{"n_layer": 12, "d_model": 896, "n_head": 14, "n_kv_head": 14, "head_dim": 64, "d_mlp": 3584, "vocab_size": 21446, "activation": "tanh_gelu", "norm": "layernorm", "norm_place": "pre", "norm_eps": 1e-05, "positions": "learned", "qk_norm": false, "attn_scale": 0.125, "bias": "all", "tie_embeddings": true, "parallel_block": false, "extras": ["capped logits"], "init": "normal", "init_std_qkv": 0.0209, "init_std_o": 0.00427, "init_std_up": 0.0209, "init_std_down": 0.00427, "optimizer": "soap_variant", "lr": 0.00321, "lr_mult_o": 1.48, "beta1": 0.95, "beta2": 0.99, "lr_head": 0.00729, "grad_clip": 1.0, "warmup_steps": 200, "schedule": "wsd", "decay_fraction": 0.695, "decay_shape": "linear", "final_lr_fraction": 0.02, "batch_tokens": 262144, "seq_len": 1024, "doc_mask": true, "train_tokens": 1079000000, "steps": 4117, "dataset": "wikipedia_en"}
Each number is 200 + 40 x the weight over its row's rms, rounded and kept within 0 to 999. Layers, rows and columns count from 0. The size before them is the row's rms in percent of the matrix's.

# down: layer 5 MLP down (transposed), 3584x896, rms 0.0604, rows 334-364, columns 336-447
# up: layer 5 MLP up, 3584x896, rms 0.0584, rows 335-365, columns 336-447
down334,092,174,270,221,275,170,245,238,164,155,235,231,193,265,213,168,214,199,272,183,229,266,128,183,142,198,269,266,189,201,242,233,209,179,242,182,310,204,183,173,205,73,160,228,285,235,183,191,202,221,143,172,208,203,207,179,257,197,243,234,212,242,131,211,162,177,149,190,165,186,209,212,236,210,248,215,181,203,167,199,142,263,213,188,203,248,201,266,230,163,285,219,171,222,144,223,176,215,158,168,154,243,193,101,181,219,222,193,233,201,149,102,113
up335,095,176,220,237,186,268,226,266,238,212,191,212,138,201,185,173,260,299,232,206,223,203,221,205,170,212,246,247,204,238,268,100,120,120,225,301,234,194,171,241,211,229,131,243,173,226,172,144,181,171,176,264,186,241,143,175,172,199,242,160,149,171,162,182,177,237,253,204,186,127,261,166,217,141,291,172,258,219,199,216,189,271,225,170,208,220,200,261,191,158,209,167,220,216,219,192,192,139,260,261,255,160,167,244,176,176,239,185,170,269,204,269,183
down335,109,252,253,156,194,241,156,108,194,144,173,155,259,154,207,193,230,224,118,246,222,191,128,208,76,227,205,195,179,252,176,199,204,207,264,203,207,236,166,176,202,205,266,229,173,162,200,130,188,252,265,100,152,209,246,217,191,178,182,183,282,227,280,218,154,159,196,224,166,169,175,179,204,137,154,237,218,153,243,319,247,270,188,165,146,250,193,233,154,224,89,178,230,197,218,143,263,135,204,213,223,243,167,221,171,144,239,203,275,196,257,158,210
up336,084,239,201,248,186,225,169,170,226,181,184,206,140,130,230,187,212,166,259,242,206,306,200,277,244,204,195,236,156,210,208,192,169,145,206,228,207,143,202,177,174,135,213,199,217,246,158,183,197,190,130,189,160,165,170,190,172,242,131,141,157,210,183,251,182,142,212,233,126,213,149,246,118,192,186,196,190,183,162,145,192,174,260,234,129,187,201,147,271,210,239,196,273,129,199,207,197,201,204,170,218,249,233,219,210,267,143,188,272,258,221,275,127
down336,098,150,179,174,168,233,172,216,168,162,327,153,255,258,188,202,158,186,168,220,253,151,221,199,231,250,194,206,208,206,221,213,171,200,240,214,199,183,206,205,160,251,274,225,205,250,193,200,159,160,225,155,244,146,266,194,191,196,232,161,192,224,116,167,153,181,185,159,199,223,235,92,237,197,191,311,130,216,227,154,189,237,184,179,214,254,183,232,230,198,218,175,251,156,159,259,189,237,239,196,246,223,136,231,190,153,209,194,245,230,182,229,174
up337,099,118,159,253,225,173,157,250,222,194,175,187,140,150,190,135,174,272,173,160,166,165,228,205,124,213,164,237,297,138,187,288,238,209,164,208,236,204,218,157,197,232,192,215,198,239,210,169,179,186,189,217,215,235,144,225,180,206,188,209,182,204,177,215,238,293,175,178,159,209,202,166,223,186,224,190,162,186,233,193,206,211,202,251,160,220,221,159,210,178,208,206,139,222,146,222,186,199,185,205,166,173,221,163,193,284,178,131,259,181,261,181,187
down337,098,251,205,144,189,198,259,286,167,200,206,169,172,192,195,202,181,165,193,210,228,181,223,191,208,269,303,206,269,297,181,188,177,153,192,162,196,208,242,228,169,156,236,142,167,175,120,191,199,211,194,230,225,203,184,272,198,195,239,253,213,185,223,151,185,163,222,282,213,209,267,232,184,213,227,215,150,190,205,191,175,160,168,216,158,228,213,128,216,185,272,222,208,160,268,134,153,138,138,195,237,167,234,143,139,141,251,245,244,193,205,255,113
up338,101,176,184,191,269,194,237,192,126,180,144,162,186,299,195,247,185,187,147,248,151,187,244,118,240,186,201,122,239,217,226,194,254,188,197,170,235,137,243,245,219,208,213,138,142,209,209,152,213,244,136,245,213,219,234,230,151,205,210,211,175,206,163,174,147,237,217,215,191,195,162,162,143,177,194,203,172,73,142,153,204,195,142,227,197,245,167,171,201,207,197,204,192,173,188,261,239,204,163,260,173,152,186,174,128,135,233,217,262,222,213,213,146
down338,104,182,236,172,191,219,155,233,244,134,240,204,158,159,162,178,213,223,215,249,224,197,228,236,210,269,164,175,150,162,181,182,228,206,201,131,88,198,174,255,237,253,177,229,176,162,126,158,256,174,229,85,142,138,186,294,164,152,190,172,188,219,246,188,208,170,154,209,244,244,194,191,236,249,201,217,297,137,170,280,263,288,191,163,242,181,225,278,151,248,180,196,210,183,231,171,167,232,96,213,198,202,259,170,103,189,178,209,204,179,176,207,217
up339,099,202,139,255,258,189,255,195,181,187,181,204,147,265,157,201,237,171,170,158,203,164,209,238,255,145,164,124,201,153,174,275,193,167,280,148,226,161,225,235,189,225,219,142,219,179,179,242,233,158,168,178,227,185,246,234,204,192,203,238,194,192,223,251,223,232,203,286,225,251,246,238,212,140,190,133,150,188,186,190,282,205,128,272,225,143,210,135,107,122,171,209,218,190,153,166,198,190,203,179,133,152,94,181,189,210,224,219,146,159,267,233,191
down339,100,193,136,211,193,167,188,169,180,158,192,230,132,204,185,235,113,166,193,243,177,222,191,127,196,182,241,237,210,106,255,319,155,227,163,150,222,278,261,277,188,178,241,183,237,127,243,147,198,243,212,148,168,227,198,264,139,240,219,182,162,105,209,212,217,194,218,145,178,154,255,173,251,201,189,182,133,180,260,242,235,176,203,164,234,151,279,222,204,239,197,181,252,198,162,209,163,263,166,212,190,127,261,220,216,162,75,135,232,209,131,283,229
up340,091,207,266,235,173,217,196,197,180,214,191,195,199,209,190,180,197,196,247,211,235,218,166,203,199,293,228,233,185,171,171,146,141,153,138,211,163,184,267,242,198,224,193,196,187,225,159,203,169,153,212,253,225,167,240,181,216,220,191,170,206,134,270,198,212,164,189,156,253,230,205,235,203,235,211,181,195,205,226,241,213,290,204,195,181,242,114,166,180,267,197,208,211,191,185,230,200,202,202,180,293,119,149,170,191,237,264,250,194,188,213,222,177
down340,093,154,123,215,195,150,252,218,214,188,241,189,140,226,237,256,179,166,240,189,178,276,206,177,190,141,239,181,198,152,235,208,226,146,266,209,222,198,179,181,241,209,222,198,214,138,282,265,102,204,274,89,190,217,147,194,142,165,200,189,195,161,205,176,248,166,253,180,191,149,192,153,154,189,191,225,230,164,171,154,198,169,201,161,167,182,257,196,212,214,252,280,261,201,254,211,204,222,251,239,162,209,271,211,213,146,132,194,168,155,210,176,201
up341,090,214,205,274,188,159,264,227,147,277,206,187,257,261,188,150,170,162,189,184,235,293,122,206,151,171,200,230,237,217,199,252,159,116,289,149,228,222,213,203,237,210,167,202,98,187,231,192,121,262,198,190,188,235,167,263,218,211,259,159,200,277,162,245,316,122,206,270,139,217,218,161,240,205,175,178,179,172,225,218,201,241,237,252,212,174,221,174,222,240,294,180,153,192,137,213,228,143,146,251,145,209,172,207,170,119,145,211,214,234,208,226,243
down341,102,132,202,160,200,179,225,181,200,147,209,256,181,204,237,224,218,175,201,175,206,282,163,215,239,266,227,274,200,186,225,198,263,226,195,148,250,194,272,198,163,291,161,169,216,219,228,219,184,201,168,146,154,221,263,189,195,182,219,163,182,201,205,219,257,158,280,219,231,211,223,206,231,172,200,225,154,203,230,201,190,244,196,245,218,245,169,190,225,146,233,205,187,255,192,193,221,229,188,201,240,151,163,186,254,209,209,146,133,207,165,144,253
up342,095,235,170,226,208,145,231,225,232,119,220,204,144,205,209,169,138,240,144,216,124,255,191,299,189,220,184,128,235,271,206,149,151,193,233,162,203,241,205,202,190,239,181,220,272,231,217,246,156,178,212,176,185,201,138,135,302,184,171,188,138,212,120,214,155,134,175,226,167,201,179,274,227,210,144,147,122,190,139,165,203,194,230,190,239,253,194,217,186,178,199,170,209,215,219,119,207,169,264,255,191,229,187,235,129,193,246,229,229,237,161,171,222
down342,102,217,189,222,158,214,145,210,129,264,175,231,203,117,279,161,284,234,157,199,249,198,165,226,233,232,226,148,206,186,192,211,153,220,190,174,181,133,179,240,164,289,208,215,217,127,196,224,244,198,145,200,263,224,235,211,176,222,216,223,109,210,175,182,225,136,234,237,137,112,137,223,201,122,256,184,246,218,214,229,207,188,188,179,163,218,191,180,204,180,103,102,215,122,199,240,191,178,267,143,226,143,267,194,225,246,162,196,174,194,196,184,194
up343,100,182,207,274,279,242,194,216,218,174,196,237,255,231,165,201,163,209,232,176,150,243,178,192,235,195,155,238,229,211,182,145,219,208,165,167,208,106,155,185,138,171,206,189,164,239,158,223,265,186,209,101,253,214,209,185,121,152,196,220,198,181,154,209,214,189,108,212,138,178,211,228,186,153,185,212,226,231,209,120,225,196,184,233,239,253,175,151,179,165,157,198,239,258,160,232,218,265,189,289,249,136,217,126,202,209,203,148,285,225,208,83,268
down343,100,214,172,185,180,209,204,192,195,266,142,211,211,170,204,95,204,155,142,135,264,146,224,231,253,201,164,159,120,153,183,235,186,220,168,165,225,162,230,145,205,158,243,215,159,163,176,241,158,229,206,214,138,201,149,258,210,208,127,175,171,152,194,234,157,262,160,229,131,160,213,188,152,256,191,155,181,185,287,251,153,237,163,213,140,213,200,188,207,154,88,234,185,157,205,222,285,193,167,201,186,143,185,222,124,176,133,222,211,196,207,197,241
up344,092,275,227,212,178,235,175,171,213,180,190,215,210,170,177,88,81,191,225,184,208,158,180,259,245,204,175,167,148,279,213,222,172,233,224,195,242,212,201,213,273,251,225,186,259,190,257,145,162,154,173,155,198,211,224,156,192,168,187,175,193,157,249,267,222,222,283,205,113,125,119,153,227,194,173,226,119,260,228,220,201,188,304,171,179,186,192,184,180,200,235,177,238,211,171,237,194,222,236,266,233,261,233,256,202,140,181,226,198,159,201,181,208
down344,101,168,225,225,198,211,253,118,178,240,131,213,212,165,214,186,308,237,247,204,211,200,211,172,195,239,202,147,210,266,148,180,205,187,262,242,257,189,217,214,144,253,221,179,209,241,195,229,187,271,196,165,204,138,202,148,237,283,194,178,241,221,235,186,207,223,171,205,219,234,261,183,188,281,231,182,251,176,239,137,235,116,239,112,245,184,193,196,189,166,205,226,212,213,147,182,223,245,108,203,177,204,174,139,192,207,188,180,206,140,162,186,212
up345,098,232,213,160,185,159,207,156,150,198,214,164,211,136,189,212,185,100,219,147,228,209,179,214,196,210,174,163,199,146,282,222,204,137,273,195,173,218,149,204,226,194,205,196,164,153,145,254,209,175,203,248,256,215,246,180,133,250,204,142,181,203,154,199,211,231,175,141,266,95,188,246,158,137,172,195,219,162,195,207,241,172,111,143,241,231,216,177,141,240,178,246,269,251,204,256,150,191,282,164,130,250,177,191,204,185,190,245,137,202,199,133,145
down345,095,137,209,165,206,169,211,168,195,244,159,176,202,209,153,265,131,232,188,313,240,198,156,127,208,305,151,208,174,191,228,162,196,234,218,197,194,196,252,179,202,277,190,190,244,229,259,211,172,218,155,190,187,191,228,220,184,213,240,215,177,224,146,121,133,182,165,219,154,193,145,248,145,203,217,210,133,208,193,140,168,190,166,184,211,221,230,171,166,130,251,156,164,164,182,144,213,198,257,196,187,208,195,278,149,179,267,286,296,224,195,129,172
up346,110,171,195,283,247,163,122,193,199,212,200,119,184,156,205,275,174,238,198,151,174,231,284,203,230,152,198,181,230,245,152,252,242,258,286,220,242,128,149,275,164,164,196,231,190,191,234,215,267,205,192,244,135,233,238,240,188,238,219,173,242,274,211,141,203,154,205,275,153,205,129,250,130,156,214,175,168,156,177,201,242,132,138,167,203,194,175,171,129,250,186,202,254,178,217,177,247,184,196,149,269,200,238,173,227,217,217,195,308,174,276,221,253
down346,114,230,219,215,268,251,150,123,176,249,196,101,222,187,216,236,253,187,117,103,227,219,219,271,172,162,191,186,190,172,233,241,154,185,232,202,227,177,125,207,266,174,208,214,260,224,249,261,258,246,122,154,244,227,117,199,159,224,112,174,258,208,218,284,213,176,274,178,191,235,174,154,250,154,140,171,155,186,185,218,203,216,218,272,146,176,192,228,270,230,222,221,183,195,177,191,125,241,294,190,275,200,212,222,187,184,227,157,130,222,151,211,272
up347,101,236,181,107,182,234,179,227,173,243,213,209,258,179,140,206,204,246,160,166,214,220,185,264,236,192,228,242,183,189,199,189,173,250,128,165,192,183,182,192,222,153,197,216,158,196,211,255,226,147,179,194,247,207,177,207,181,190,242,217,181,241,196,197,243,189,102,213,256,214,185,213,210,285,192,191,212,199,256,204,241,210,152,190,175,189,195,139,248,194,187,244,212,225,126,162,172,236,188,263,238,190,132,222,197,255,251,157,226,137,200,217,148
down347,094,227,170,165,207,250,247,261,212,221,235,147,181,197,151,169,290,237,217,229,176,220,123,157,201,286,209,210,200,216,311,279,232,205,213,211,187,183,142,188,217,184,226,159,221,184,140,285,223,247,144,159,206,230,202,205,256,175,197,203,214,225,174,236,224,196,226,196,191,155,173,203,204,159,224,166,163,187,210,287,179,221,169,129,148,262,230,186,188,202,183,217,220,234,231,207,146,188,188,194,203,228,206,193,136,259,229,162,226,192,196,240,235
up348,090,135,186,219,164,225,228,94,209,235,155,179,225,189,140,183,208,259,179,157,277,168,135,151,199,212,192,198,198,145,113,194,161,298,163,207,202,103,230,241,205,200,172,152,143,192,200,195,223,184,227,189,186,222,239,184,166,208,228,281,181,252,169,108,207,125,207,208,165,249,224,210,199,261,280,222,223,190,277,180,232,239,185,197,242,226,246,189,180,196,204,171,257,251,240,191,218,210,184,221,213,217,169,179,240,189,148,197,200,207,189,256,202
down348,097,215,172,308,206,189,171,245,148,148,239,191,230,298,123,109,216,169,261,227,207,178,151,252,145,306,215,203,121,200,203,241,239,231,176,192,176,175,228,179,235,173,209,152,238,167,180,159,139,266,240,182,234,214,202,131,255,200,209,247,226,249,229,207,219,255,197,263,199,192,183,192,218,186,284,152,234,236,190,156,173,176,210,168,224,155,197,148,210,221,189,217,240,251,187,175,189,221,128,249,226,151,163,189,155,210,280,207,180,227,116,223,246
up349,098,186,232,164,224,156,218,235,219,221,214,235,186,222,165,208,214,103,277,165,151,235,263,190,187,181,200,206,215,144,179,237,215,207,208,187,279,230,159,80,165,151,202,201,208,177,153,157,166,197,199,193,275,209,155,233,172,161,209,213,174,205,130,193,230,182,249,167,264,174,238,173,186,249,136,236,146,185,239,191,206,261,190,200,125,185,284,183,278,208,259,142,241,187,163,227,188,271,154,224,266,233,184,253,179,201,243,162,220,185,220,279,244
down349,100,227,258,229,132,203,198,187,169,205,292,253,183,157,101,215,211,206,183,196,190,186,260,190,267,189,174,197,265,165,250,110,156,292,192,181,198,194,248,194,190,150,193,213,124,143,153,163,191,194,159,149,205,122,198,194,204,195,212,101,236,174,97,222,162,199,211,117,177,165,174,207,113,126,199,166,208,233,242,209,173,199,169,212,180,144,209,195,251,210,254,225,108,256,195,133,225,197,185,246,252,200,177,206,243,104,171,173,196,233,169,231,206
up350,095,197,174,153,165,256,147,204,199,140,199,167,139,214,184,190,202,189,254,178,216,169,223,235,220,237,252,201,179,220,205,217,207,208,219,229,253,182,184,126,264,252,150,230,203,235,199,185,238,133,204,270,109,176,187,181,148,167,258,189,174,207,177,164,182,196,222,234,228,218,178,210,178,221,248,159,175,207,243,197,189,247,173,165,175,168,169,105,214,146,188,200,205,159,158,215,162,239,169,214,181,127,198,169,218,132,155,286,245,182,264,302,222
down350,097,223,200,230,245,241,238,204,169,222,238,261,161,190,210,179,129,177,244,267,199,202,207,198,243,217,171,158,217,187,181,201,130,239,279,188,225,164,238,222,140,180,177,299,217,223,172,192,269,185,233,192,236,180,220,157,270,214,171,188,134,208,252,155,213,183,162,146,207,190,259,224,152,232,190,219,210,221,236,134,179,188,170,212,191,223,150,294,181,217,157,156,191,200,184,119,197,163,232,196,237,173,215,218,144,183,199,190,180,219,182,196,152
up351,096,158,213,232,197,210,229,187,204,163,203,146,229,276,194,180,212,220,149,161,180,264,217,220,200,165,213,226,131,191,209,220,112,147,221,118,199,259,214,238,193,203,121,168,191,244,235,217,186,178,194,192,202,196,256,179,174,186,187,254,189,253,185,185,188,252,200,156,165,123,281,233,227,282,208,179,242,123,206,249,243,177,162,147,216,181,131,248,199,196,217,192,190,259,132,254,199,230,123,169,257,271,272,250,220,242,202,255,202,287,251,235,230
down351,100,153,230,251,163,198,206,215,196,148,273,223,119,188,250,137,196,224,236,198,123,224,155,257,195,101,188,198,232,166,177,214,163,271,233,210,218,227,146,232,150,216,225,185,246,231,133,172,231,196,259,165,162,191,198,208,150,262,171,110,189,164,112,182,178,205,167,192,146,226,184,225,192,246,260,185,180,202,230,212,168,223,217,275,152,203,227,221,291,247,174,120,167,241,230,190,162,182,171,158,149,186,166,178,151,172,231,148,133,124,232,174,270
up352,107,296,161,166,176,172,150,236,164,198,240,141,217,269,251,123,208,227,203,195,158,179,257,197,150,254,199,257,154,201,207,262,288,240,160,249,201,267,270,168,224,198,192,194,157,236,163,229,247,186,181,167,179,123,184,149,215,178,199,216,217,180,160,211,197,186,180,167,212,260,191,206,270,134,219,203,194,72,132,211,183,192,168,170,180,170,175,239,194,158,156,197,161,169,202,149,179,138,207,239,187,214,164,141,206,251,244,194,182,173,194,193,222
down352,103,167,224,182,206,140,259,140,184,182,151,188,254,149,157,221,286,223,219,213,255,235,209,190,119,189,214,160,207,196,226,220,272,221,152,166,148,231,234,154,212,186,284,200,172,188,145,190,210,213,209,184,186,254,165,191,249,184,249,141,235,187,191,244,201,207,150,281,217,168,170,208,248,180,199,267,171,244,250,219,203,98,229,173,231,161,161,208,305,152,233,214,181,267,224,117,188,174,211,201,177,164,262,206,145,153,166,184,192,193,222,175,163
up353,090,164,218,242,171,203,231,175,196,191,216,225,204,211,196,283,159,226,140,265,277,197,165,145,275,185,173,204,234,241,189,223,178,184,194,224,223,243,171,176,302,216,236,189,224,208,220,186,158,226,147,207,118,169,214,277,292,245,248,174,183,168,228,240,130,250,243,236,229,246,126,268,225,158,230,174,147,229,178,148,184,305,207,199,159,273,187,91,218,186,203,252,115,175,220,247,161,238,167,136,218,224,209,231,227,215,268,230,256,233,165,199,214
down353,102,196,221,224,222,276,266,153,195,196,268,233,237,229,175,276,196,200,147,258,177,176,245,214,128,234,150,169,216,216,214,209,150,194,285,229,202,238,221,248,256,171,235,225,192,193,272,207,142,204,226,199,146,218,229,256,241,236,196,255,205,218,186,199,168,267,193,226,159,197,188,228,179,263,240,155,158,208,202,156,152,225,172,134,189,121,213,156,205,181,191,218,195,133,177,203,255,198,168,199,194,173,210,259,279,183,168,189,181,241,186,179,75
up354,100,262,173,215,220,79,206,208,166,194,277,199,175,212,248,179,220,172,184,205,184,248,284,194,228,202,267,144,135,209,225,223,191,238,219,172,221,194,230,189,140,166,260,218,167,207,148,232,154,271,257,223,160,190,137,252,168,192,220,188,181,244,129,223,208,195,190,188,220,174,188,131,261,195,134,142,194,225,177,237,179,256,206,211,217,151,149,187,185,216,186,208,242,268,177,226,309,253,197,228,217,187,273,164,225,227,174,242,256,175,223,190,185
down354,098,241,127,267,196,263,238,240,222,216,191,170,180,205,143,221,185,145,247,129,221,232,191,248,244,184,223,226,211,199,184,184,145,146,226,221,195,221,191,166,218,226,234,202,195,161,203,207,225,214,229,253,254,148,198,201,156,190,211,232,185,214,232,250,192,197,209,177,217,183,185,217,241,166,191,255,315,176,149,223,211,210,302,172,209,252,200,264,225,201,189,188,215,197,204,187,139,253,146,201,212,224,207,228,220,234,157,197,199,161,143,179,77
up355,104,196,245,216,224,173,189,218,206,189,177,201,189,184,164,212,199,176,106,161,274,229,169,258,187,194,180,250,177,245,194,219,252,105,211,181,186,201,213,165,158,157,240,217,148,224,223,161,203,315,157,254,184,255,227,260,186,94,138,162,231,238,198,181,190,246,183,163,267,154,182,217,187,211,251,287,141,178,201,198,184,136,184,197,82,109,236,142,251,236,213,253,188,189,132,201,179,219,192,229,188,243,221,215,158,214,207,259,225,277,171,211,284
down355,077,183,175,197,200,180,209,253,199,206,188,212,184,207,160,171,201,212,223,248,185,216,177,196,197,225,208,153,193,122,185,184,187,269,177,185,202,229,220,200,172,165,145,152,188,227,159,205,185,232,235,143,156,156,282,152,188,236,290,254,225,234,226,153,166,211,171,238,172,200,246,209,113,191,173,142,131,167,187,183,201,206,203,172,246,203,259,283,170,216,147,207,179,200,247,281,222,242,196,238,162,184,223,152,213,151,134,170,209,167,194,198,169
up356,089,227,258,246,235,148,217,227,197,194,265,194,259,208,220,164,251,190,243,135,215,204,216,206,242,199,218,188,261,181,219,252,155,207,190,189,219,210,260,229,203,175,163,247,236,215,275,167,239,78,173,225,175,217,196,227,197,245,132,233,136,187,115,213,235,186,160,138,260,209,167,155,180,240,181,186,181,235,218,179,229,173,189,254,200,203,226,178,168,197,202,135,174,114,185,257,186,169,151,210,117,179,191,165,147,191,118,99,163,266,246,180,171
down356,097,230,72,166,114,215,253,188,244,216,115,235,212,205,225,191,181,252,201,232,251,186,258,229,211,151,239,211,134,166,206,161,186,216,171,135,213,178,181,207,142,215,264,203,195,236,237,205,176,207,241,229,251,149,151,224,133,165,222,128,230,204,170,213,145,144,252,228,190,208,154,110,170,231,232,172,250,252,150,182,181,222,167,239,190,139,163,112,246,237,162,168,212,159,254,245,206,201,197,191,148,217,210,190,220,178,154,221,199,274,209,174,172
up357,088,163,156,124,248,227,172,196,216,203,154,190,202,173,248,234,227,265,238,174,162,221,156,148,174,299,256,208,117,225,179,120,206,195,187,220,186,191,197,160,187,166,188,166,221,221,201,189,259,202,152,272,174,149,92,288,133,215,178,200,204,196,231,207,147,151,185,263,196,225,245,247,283,179,184,176,270,197,205,224,210,278,275,202,252,159,201,191,173,196,163,173,251,241,238,222,233,233,191,202,209,171,178,173,231,209,246,241,186,193,214,180,242
down357,083,191,264,180,234,212,188,235,173,137,153,263,205,203,220,275,231,170,179,211,203,134,231,111,193,270,141,177,295,187,149,207,222,211,207,233,218,253,235,160,225,209,290,242,223,255,124,231,192,199,254,146,111,113,202,206,203,143,151,205,206,217,269,219,215,234,125,165,170,216,196,254,88,163,152,213,234,182,141,221,209,150,216,254,255,199,198,230,182,230,239,168,172,157,116,232,196,233,211,231,233,268,200,251,164,169,182,110,212,212,231,207,140
up358,092,193,162,170,246,124,204,209,295,245,122,236,167,232,172,144,204,232,166,180,220,176,150,215,219,258,265,125,229,245,207,198,194,178,232,192,170,203,178,231,241,190,193,162,149,235,180,171,218,274,212,153,201,187,174,223,243,258,218,155,237,254,152,246,208,127,200,214,261,170,151,186,190,216,228,279,92,192,141,217,207,201,216,215,215,183,182,220,157,185,223,156,177,253,247,221,222,185,150,169,185,140,193,230,105,209,185,211,226,203,228,219,220
down358,095,157,189,235,265,188,237,163,208,186,195,227,225,205,239,229,240,228,127,127,197,211,181,193,259,215,246,197,166,149,259,248,206,189,163,197,156,165,173,214,187,127,192,276,190,149,195,96,169,211,271,221,187,162,237,216,193,123,281,288,181,175,147,233,168,216,224,215,219,243,217,207,215,159,217,151,172,254,171,170,209,166,243,146,105,237,252,189,213,185,161,201,156,241,192,203,243,216,122,177,230,245,135,232,247,164,238,137,243,196,257,214,209
up359,096,158,120,239,106,216,204,226,249,284,225,178,194,225,199,233,213,240,229,159,197,256,258,173,195,190,200,168,200,236,187,244,215,180,232,202,284,234,164,181,161,210,231,179,220,171,167,214,226,228,179,257,109,191,149,143,114,201,123,168,206,209,270,187,199,176,113,205,256,182,164,222,108,172,245,194,233,168,116,192,165,190,187,222,179,159,205,275,123,165,203,228,204,181,254,222,194,214,189,201,215,282,177,223,167,142,133,145,225,204,194,182,220
down359,107,136,203,282,203,111,121,162,218,235,233,262,202,202,109,178,152,270,239,239,232,208,160,220,205,208,264,159,233,145,175,190,194,212,194,180,252,200,170,191,224,150,179,303,149,178,163,244,205,243,257,246,175,258,157,87,256,235,228,208,165,158,227,247,191,235,123,142,162,192,171,176,197,192,116,184,188,200,169,186,173,181,180,241,223,215,222,209,95,201,173,117,170,171,234,222,187,172,214,200,140,169,163,242,228,238,216,244,149,138,267,174,173
up360,089,213,164,156,184,286,223,197,126,194,143,251,160,202,202,201,176,216,210,176,152,175,254,192,170,168,204,175,136,292,197,222,227,186,213,188,211,169,221,191,229,202,192,181,193,166,186,245,189,108,206,195,170,184,199,195,197,316,139,158,186,157,203,180,212,164,209,139,221,88,203,184,201,147,176,209,194,206,233,208,186,171,194,195,236,252,140,187,201,176,245,144,120,213,211,168,220,205,120,237,166,192,250,252,183,170,214,221,207,242,190,243,194
down360,095,215,248,184,252,209,227,157,163,170,241,160,221,182,179,234,259,251,263,202,208,229,224,215,251,181,250,213,232,111,252,130,181,217,151,232,217,243,255,212,147,234,277,195,262,210,224,206,197,222,285,174,81,184,134,251,259,137,190,208,225,199,240,149,159,191,214,130,194,254,208,117,161,167,137,202,195,197,192,186,263,172,262,228,221,221,252,196,223,199,186,204,223,153,126,216,194,198,178,153,168,175,190,271,154,214,160,216,176,251,233,159,212
up361,093,157,308,163,195,161,188,278,159,130,264,208,210,224,226,268,179,202,229,183,193,236,151,158,251,252,109,230,193,154,196,220,178,215,203,199,196,194,207,188,193,215,316,189,211,212,195,222,223,219,228,180,231,221,227,194,236,249,146,212,178,231,193,259,199,262,232,290,206,282,255,230,250,202,218,202,216,337,208,223,247,278,239,126,227,226,125,214,216,197,216,198,196,182,217,137,222,169,229,274,201,159,235,190,178,168,184,277,206,236,169,186,208
down361,096,191,227,256,146,213,239,146,153,238,164,174,213,264,221,214,282,210,224,152,277,213,211,170,191,147,209,206,223,124,223,178,152,163,242,158,248,210,199,180,231,231,163,232,213,213,182,172,229,217,255,253,227,162,141,241,235,188,212,185,202,178,156,182,168,170,136,182,171,190,235,176,189,251,211,277,196,186,289,224,211,194,185,262,170,254,134,185,167,210,164,158,137,153,253,180,210,290,211,121,145,226,116,152,119,176,160,211,148,193,230,219,200
up362,102,191,222,181,197,191,228,120,208,175,261,181,109,218,142,258,171,170,185,247,259,271,158,221,174,174,257,190,208,194,189,178,216,184,197,206,178,147,284,178,263,196,193,163,196,228,210,144,132,172,209,142,199,256,221,113,237,206,234,321,234,247,198,291,212,206,266,173,273,212,193,105,207,211,241,232,200,188,189,187,224,119,198,274,220,271,182,235,214,174,193,191,237,232,170,161,195,256,198,179,224,163,178,215,227,191,194,192,194,187,239,192,98
down362,104,214,189,227,180,197,243,141,200,199,181,195,157,242,214,200,156,221,274,172,198,155,215,163,249,221,230,229,159,200,133,257,300,215,155,165,196,195,171,280,218,195,186,258,164,217,326,204,211,174,140,130,225,250,181,188,174,160,180,207,204,200,224,278,201,219,219,150,230,209,179,81,274,213,162,219,187,180,262,164,176,188,208,172,232,182,176,206,147,191,189,201,185,256,222,218,191,190,186,264,181,155,214,188,241,149,188,175,176,214,197,150,210
up363,092,243,218,216,267,180,236,258,203,209,193,198,224,106,197,203,183,246,215,140,175,158,234,162,136,166,229,179,190,219,198,148,224,241,217,236,241,187,224,137,189,223,200,289,219,122,198,178,215,152,224,229,241,200,188,193,242,222,145,203,162,220,210,189,199,194,222,185,163,214,247,244,193,124,234,182,248,208,204,157,193,259,205,155,114,181,133,189,258,201,152,163,185,239,206,173,216,185,133,145,167,223,176,261,215,221,147,217,212,194,211,246,233
down363,095,205,271,166,150,197,155,210,152,202,172,165,286,167,165,214,258,153,223,188,217,146,188,209,246,210,202,206,186,271,125,302,283,196,273,163,228,183,176,213,130,174,210,186,166,236,220,207,210,265,186,181,211,208,159,128,160,242,195,186,178,213,163,239,235,255,249,223,186,184,226,240,224,196,226,183,181,209,166,196,180,149,219,189,152,232,164,221,219,199,164,284,134,189,225,228,229,193,265,148,255,217,187,208,227,162,300,230,296,263,264,251,276
up364,100,249,255,208,194,239,160,219,154,236,195,244,168,226,263,149,134,292,180,175,255,213,198,204,222,233,192,167,235,220,185,219,201,167,204,263,160,213,178,200,239,261,159,222,230,248,160,121,153,164,187,174,178,171,201,158,204,178,218,237,222,254,147,224,217,265,243,306,227,174,123,167,120,203,168,245,255,204,294,182,191,175,186,172,202,204,215,153,180,127,196,265,209,170,187,193,161,212,226,215,236,159,158,214,227,172,311,201,256,249,218,199,124
down364,103,222,147,85,234,235,204,178,149,263,201,265,230,198,202,175,175,230,263,199,218,180,126,241,158,254,280,159,194,136,167,148,211,185,188,223,197,215,210,203,260,205,166,168,199,180,157,149,187,177,177,230,143,218,115,207,200,185,272,170,192,220,244,201,160,230,185,231,184,188,212,223,180,89,149,118,190,173,153,214,160,194,226,243,252,189,202,191,169,272,186,159,173,196,231,204,203,205,192,191,185,242,180,166,247,198,229,198,263,212,187,226,171
up365,091,175,198,211,246,133,228,212,194,219,222,167,153,224,252,255,233,82,145,235,146,191,209,186,139,262,143,173,247,224,182,210,231,239,199,179,238,218,195,230,180,203,159,194,213,210,214,218,95,234,135,185,257,199,202,237,206,234,225,179,210,196,202,153,135,251,220,199,155,185,236,140,169,253,230,208,274,162,250,170,223,261,214,200,257,217,136,243,223,162,167,209,237,156,181,161,182,224,164,208,165,194,258,220,183,173,224,211,251,133,210,232,218